{
  "n_layer": 9,
  "n_kv_head": 4,
  "head_dim": 32,
  "vocab_size": 8192,
  "rope_base": 10000.0,
  "qk_norm": false,
  "attn_scale": 0.177,
  "init_std_qkv": 0.0413,
  "init_std_o": 0.0,
  "init_std_up": 0.0413,
  "final_lr_fraction": 0.0
}
Each number is 128 + 24 x the weight over the matrix's rms, rounded and kept within 0 to 255. Layers, rows and columns count from 0. Numbers have three digits each.

# up: layer 2 MLP up, 512x128, rms 0.122, rows 308-332, columns 0-127
# down: layer 2 MLP down (transposed), 512x128, rms 0.0794, rows 308-331, columns 0-127
up308:153139134195112106110143106147072161177133121120146114152109164113112091197120175123180110156072126125139071130144152071088124112137113177157106079179160177101149179069072163119100083105087102174173116164119105160102123155162168065128130084117139142120117096096133066140119172103096123123113205167157134139194103126112159115084181109157094083093105056092165169110143139132141148114171
down308:194144111215180094159104140114134106140134156140089090170082142090126000170122161089089102167066136156158042130139107118110108100134118125169133124135131142121110174089107159154095098163118071135123083170125091142097142130158183128114134118125162158166107141051147118140127143094116114154122181174163163191184146102095129110149191114130126121141077039133149173116096119116152156130121
up309:127124122145127112117120127147128163132143128120139126131117141126119148128141136143126116100129109122145140144087135112135138133141118137129122138122121137100104101131126136122152128113153148137126142132140112139129146126124137104113120129096110159133118133125127121105120140139132141150131117142147121129108112129115131115115152134148144119125126105119112137131147141107112095150135
down309:132133122113150128130131126120114103141125127141099128139149128136137112138121136121137128141130139120120120097155119131135122123133134123128137116122137111155138151126129123136119126136115113127134123146110144109129129123130123139130132122145122110123142137135129147152143114120127112122130132117118127131146136119139120159133096120112118131120139129129134113120120118137137145114126
up310:128126182131114032126192149127108176118093107120170123162018142072139128104087089103128111146119199187134120076123105130110116106150122143194164081138141148185170195155099150082143134125099112130140139163117167150101150113083141168126135175072166143115077098123115061092146183133143124131127165190110160106159109150110141062146150146164090150135132121104137147112167128130108133103186
down310:105109102146101122126175129122148126169134160168078147192173131140143111129116151198138117110138149099182085227140107155150113116127082162159090117115152185126087131097084097153150123092131106080153149125100120133101132115059117126190101135125132141106130098163116181091110127129104080118112110144096052078111159112180158192127114153099165102131162123126095093107149155116170098122119
up311:157113135122130112135157053094112217172106116181120122141094109086105140118071082114141097118095130058153134101150146106105137174136118115157123048127114156157149109124105138082075159135099116145146155106139119086098170185156134184091106145125094157131116115116078087093150139217133125160093165123170136146145050133164164112137139214225119115103143125147138116098150162114138148154121
down311:134103131180128149170098123139110106112140145169157134083117116139142158133115092109146130124165098115129097122157090106111126143133145100158135078103142158105114087086140112063151101076163105130101139144143078092139135142130223142145130132110136092113212060157168127102134137074168101136120146100115201129158129137116104141118117050161190061123158118220119185154161151156128119109077
up312:123102155106126126153071149127116153110107145096139117134095121144121072120127120093138121108143118211148099158118157116133088102102147153153153150075120116136131125120139131155147116117090103069119130122112144104099142135153138090130136174122165133144101102114122111136128135186137139136130097103125158132134145167138082088167163149118173106110210157090178124149153079126075131106148
down312:135135100102109101115063146125177124068110138103137153112072149148132066132140109104140092168172078130154137163126161132133106137092151094125141166092132116131147130122119132123135139114103161135125127125114113097126145125124133120160148137151115146165120133132114129181117125126148124175168102106084130124119114134127128110127116144128145106123169127135145125154161117149090135118171
up313:136131110142105108116140142162125168116129119107142134133118116127126142138120127134137129118124130110146107150091117094115122138139110123125123125128140116084128112127131152130142137115130132157128128118146096141120169134112131117114119111084149138144109121157137115113137133115152138142149134127145127119121104124133161143155156121118146143152128086113109133128150110115133102148122
down313:115120140119154141143127132090119099137109139140115108124143144132126097119148134107118128141121135133114154085147127140128130101127142144130102131113119134186143146140131102117116118138121126097139125146106173116144102115143110139128144147152108122115161142097104148142124131133110085139105118127110111145148142131145124145115092147137125095115149149143153112122117141154123156104134
up314:116136141129126101137124128127125140122145127122125131137123106134124130135120130130122144118123119121124125150107128126129121135138104124131116135128140129119146125116113129126129116114125111137118142152131113105119116127128133124106121112137123138127114124139137119127134131146162126121148141136138129124137113129115152114124140116137142144132137117115111128158139133117140104137141
down314:140131124134135146108126128125137113137119112119126123123133139124136112128128122134123126139139118122138130120147132127130128125137143129127140127119120124135115133134133116137130132136140136119134117117122137137138128128135114126144138138113125128130144124122125137136130125115100120135118117115119122138127121128145123149131120132122117111124117132139148124105120128140106144124127
up315:127138122130110124123133121144122138124103140125155144130118119130125128128107118134118115121120117112140112120122131119119126110135118120122136108112127123103138119146122141125138129108140104134112160135122115125139158131138118117116121143123152133143123136121134127128116144104151140133134134115127113123133119114139134132142147120142137131125131129147113133124131154128132113131126
down315:125125143129143135140127121117128132131135124118118105140137129116130101113147129127138145132134122150135131147132130126128133107128117122133127143128142132147138148111123109119120136134120154116131126133124135135132115125153099141130118119124126125109138127125127126133138120139120090135129124138130127144124126132146119127117124124127115124128136126132133128114126128138129131126139
up316:111170149114103109145182095133129102092093113146159141138042141117103130123076141127168137113150124183093139145144159134123132086154139146114101119144096138186134110151132094094132105120122094142146141116124139084110128182111126151083161113112106134114127120154128070124130124138178144152105153111120099095166072106122142106142177118169118128157113107145156134151101133159157123130137
down316:149166103122099129118146116116147141083117176083096113138140135148097145114130062140063098153136122181105158112103076153108132113151139088158101108150153150097114073154136114183173136094121131156089110144159120116155126120167132211135132159164102083031152152093116154111183112148126111107109125177091166193107163106114148164140160144139124102150111151115094060136126109087183077164145
up317:108145133132140125137134119123133133138131140137133128117131135132124137128133127132121119125130127127129138131122127122142113129128120128129128123130132126125132134126130125132125124123122126120117129128129144126129126125129129127118130124141123132122127125124134125136137135141127136124124132129124122136120124135120118123116137129126128125124132135111125134144128130133121120134134
down317:131122128127125127116117127132127125121127124130123128129130130125127121126125129128133131130131124124130120129133129130125125130134134127124133122126132128131128128131129133135127126132130130131133125134127116128131127123130123132129129126125130129137128131130131131123121124127132128128127124126126129122133123124134131133133120126128132130130123125135131127121125131127133132124126
up318:128127134128129131129128134127127129131131124130129128136126122127131129132134130130134133134121131132133129134123131136128133138131125135131122133129134130130132134128128138131130124127131130128131129128129124127134130130131129133129128133124130129131129127133128125125129127130133125133132132129133128126133132130127134128126134128128137129135128131134128136123129133124131130130132
down318:127128127132128127127129129128129130126130127129130130125128129131128127126126128128128128127129127131126130126131126125129130126130128128128128129125127130128129127129127124126126131127129131127126129127128130132126127128129126124126125129127126130127130128127127128129126131130127129128129129128129130128126126126130129127126129128130125129127132130127127127131128124129126128128130
up319:142128160152146116155180134149065124127171082100120148117118181096121072128151108143114112086084169105142130178117082062201078112132161127140141168075136148158159143170158156136142147139136089142134117106058163076094100093107124137087090136130124112186132114099121151151138098108112153144158095132108135075170087145149137120178228125203135117158135166095116149111119156165088094154078
down319:158139137141116142096126140160153120122133127108153146128119173101085089130134080174128094121078147093185148209132131123143101172149111130112150131101168174140134094143129140141112105144129116178145139130110161101087145095084093090146095162111100080091129030111134126127128109153095140129185156090106096095146082155177155145190166163136159138171087169114099102151106141107100105134143
up320:110141150133161126090190143080111138154156122095152123111110131143142123133062140144119125102132174150144133088097141090117125126113126078157146080123098138121091182153175119110121104085153136149160144143134100135128126115114134111144168168117152123126139109100130132147165152115154102138122167132120085092105079116142137136144143108138127160180113089115130169093148134093062137125160
down320:124130131117103118139111101129165143104131135148133143108137139147123077108166136151113145116120117068129133116164135138145169168091084141123112151114154148161149092133098163110118154131111115086125140093088132120121142173141087127119060097123098156111091132133151101098086148107139123115153088117155131096161187170104126143139151135107084121120157171146125111168161129170194120166117
up321:108090118150084060145168153094117106106118117103093142092098083105133105098147124098160103136127160162112143149143177115130125126179174121138146162151086071160082154136162133078146129131176088128058191114092231121146067155096103154142142167091137128154088137139151143158118157115122101143117130107081133095138121125143164144138165064179127136127169152161172118104092134092106129126121
down321:123109160153129113074151151149144183126142209125120123158114074153105106111113090131126213153170148095137111122123102122165110094175072144168147117100162127144122046088089128083087136128126140110143113111127120119131175130096104120095152179095137102150107117119113117145182100168115121089171122131122176179144168146136141118105113171129151113100095118134064105158148087129166111152075
up322:125129128130130123130128128128128126129129126125125129129128130127129126128127129130129128126126131129131128126127127129129126123126124133127127123128126128128131129126130127124126126126128125127127125127129129125127127127126126130127128130123129127130129125123127127127131130129129128128126128122129124129127130129127123127126131127128130126129127130125129132128125129129128128126125
down322:129127128128130129127128127126127129128129126129127127128128127131126128127127130126126128130128126127129129129126130128127128127128130127128130127128128126125126130126128127127128126129127128129128129126128126127127129128127130127129129126131126129126127130128131126128125129128130127127129126130129129126128127128126128129128129128125128129129130129128127128127128126126129128129129
up323:125128127125123123142127132134132117143114133139119134135129114127127125133124128127128133125122145131133121126137119124135119124118120121125128114120127118141143149134132139122120121130127122121126138125130125120127133129115124135125132121129126119132124129134125122138141124126149130128126131121125131121133145129118142135143130121123129123138131131133128127119121135118125139132123
down323:125135132131129127116127126124126137123131126129132129125128134128123129121132127127129126133130127128126126132124128123131133125132129130128128133132129134120121120122130120127130133131130137127128128132127127132129122125136126128130123134127134127129133125123130135119120132129131120127128126131131130129127122129136126128124130133126125131128128129128129129133130122132128125130126
up324:115112178129120109134123114158040142158130093071138082183137102104101125133108135102124191054136160124117079173146112080158057094134118173188098143128164132126093138127120140220133147121093157113155110137062096137122098099140161079100098184130137095164146127115143120124116177139159152114127111102187161083129068132124096141159163128157109100178187134150112183150103157179140164102094
down324:133161144078140110190073155164061111146172133108118078117145149147074078117047171132117161183122103157196116136153125151117116166123108117124092191131156127123124145130084136174133164169123131079154119153151079159148078147122102139176103129092197090120080125135151117100159129134132116103147097119120160132087080157144092081145143152100130077087137106119077147129110119146161163107164
up325:126123145120124144114128127118130118123130103118117116120130136122124137162139120140146111155117136154148132142143135152125132138110141131142113141145131145138115132121132131144128122138118135107113122111118116131139132131119120134131127147104113150128113130142129131116140133122106119128148143116133123106152137126109123152126121129137133122102118142121126141119130149125145116157125
down325:126128114148133113129122128142129130130120157126131142133115129123130103114115131132119133098144121113112130116121128115136131131137131139120133123119124121120129129140131153128130139128132116127131127136139147132131133124133150117122116119139128129143143128110132119142120129131130139124114118132137129138105125129146130115128125137127135126149146127120139130134127102120117145105131
up326:114148129164132110158152090181139151136090099130128119143118089138131102114148168164131104100116125142165144114174181135113084116169095147130172015150145114146078135113136117145148126111055094074161170140107107151099186101126153092121089137097090169158144124079115102114134149128113155100102153134144134128161111135142101087121144181145168121122131077161114136154115150174151158073124
down326:115172092175125154156167094176137126121131131131121129128130115126081000102171112137110139107148094141163132099135136138115082185133110129142208069120103096113108151149134120123138062116097070085150136154123176176135175136170195149159138159150098179161128102094109106131094137126138142167116143068148079103147143102209134086109126166145134103119171113155143114111099107141150144091079
up327:148115125124102108133100094109117122142096121109081133156139166155144119157086172187137077109129099151147172140098101128161119146137135125145084100131140169118141144123130113065156092107116110134096168088142115122128106116124129153133129063065169160114106120113134131102144129147124121172124135105128184094175105105125142151141154094115115123142137131158160136171095169088135107155138
down327:092116147092177180151176125189099101102160180153144141046089085132137153066173115107123170162105140055083097121129141119085150145109115105105162138121130136155137118165173154178104123077121136109140128136108124163137152140135111087114126187171101085168202150122107093154120142104142172062144069184119064206081149155171088091121086177119136112131088090114109115097204095142149129117122
up328:131156154146103128146172152145126118175083146178177165105133127129132134141140143129168140080135136141168120073115131134097135097084103127101149049155116181174150124119125152084111097076116102127172185116101115087109190166102162160071126128153131095100108155147132110077094144086128152149115148112156132119129079114118093104071169120183136127137122136152154142185160094126160118172130
down328:097141126105134155132150147111120143132167124143140117150180044142110138090108137142100112137139126151093128156144108147099111092130117150170127118097104147097151094118139122131133151086165148119145132100109114200106116131120187185126089103179122112112117176068120143100130152165150120158143172113123123111146152094111107161125133087180098096166131117131122128136093092174107151115122
up329:084105117186105109106097113121137112157151142118137124132110129147181117144105100162144164126148130051142130175137105147146123121159120150113142096107137163152102130112121132147130136126097150178154131122110084108107124134121162169122090107146137178147081140113102086103099147147142131145100136155113172150146146114136160151137136145133147097131170150123146131064081109091145150072084
down329:104154131102174131140158094115110132107148116123154159083134120157098062174154141118123119162165107153079119121145118127111150127140066132114128127135113147125142140137144135123118165072106135179142113157128113156136104137123182119136158120113188108117121142109107176144173115118147150117110108121108154117149105154145163085122098131114127115134103100106151152091167117075092144104140
up330:169134126143133033129119121098119111093096154122081066103147165100110097098076108149158128130124080154148134180140070084133069118135159141143097143123058089208165134102142153133159110161160133145121094145074148115115122148152154187173097167131144149182110067114130144129118126133142118153082098154143125142165147185176113157161151139179134131100150172093143186159117097079101110095135
down330:089159149151114070152140101098118104131102163131112147109131158086133054146095167172142144173130093130120121168151150146117136142130135131144084114087149145155148114120130158102197075119134139165098147144117141099155114142118104148103081193131138140114130117135147121154157102150158097138134127103114146181087105168179117090129148090082124103174104122090182097140129139100088141070148
up331:118107135144132090151167099127093160088114117116122101144113150107120069137136165134120137113081128138175124132152151148131066112168070151139140070189130110113081161123137125157163117136119111081116145161133155120095169148110170132124077145083080185142127085117118110123127165132144152128120109132135140144147078161143120122166169159159148123115136090118113125140134128122136130103135
down331:130119108184119075204193087156074149089141106109113161169125152118097000141138199161124190135099135144215126082150139197132054112155077130178182025137128105112123139117157106134180019140157095025137142182083171127088164175164181102123108145114065198144080076060121110090140159108143174205117132151160126143117061123175119096108170124135141097114181113123145128138133106127156133086097
up332:132112118134124143144126088086099130150171101093127120157104113122140088171118111169151140148108165085137113125166076180135096154150158112121089128126108103137133081154109157157152124194128117119135172131105148098084118105125142121116102160092075173134115132086101135103123210133156092136144157146167126097161106170117126096136144084162134136122172151140155158062104166115077155075161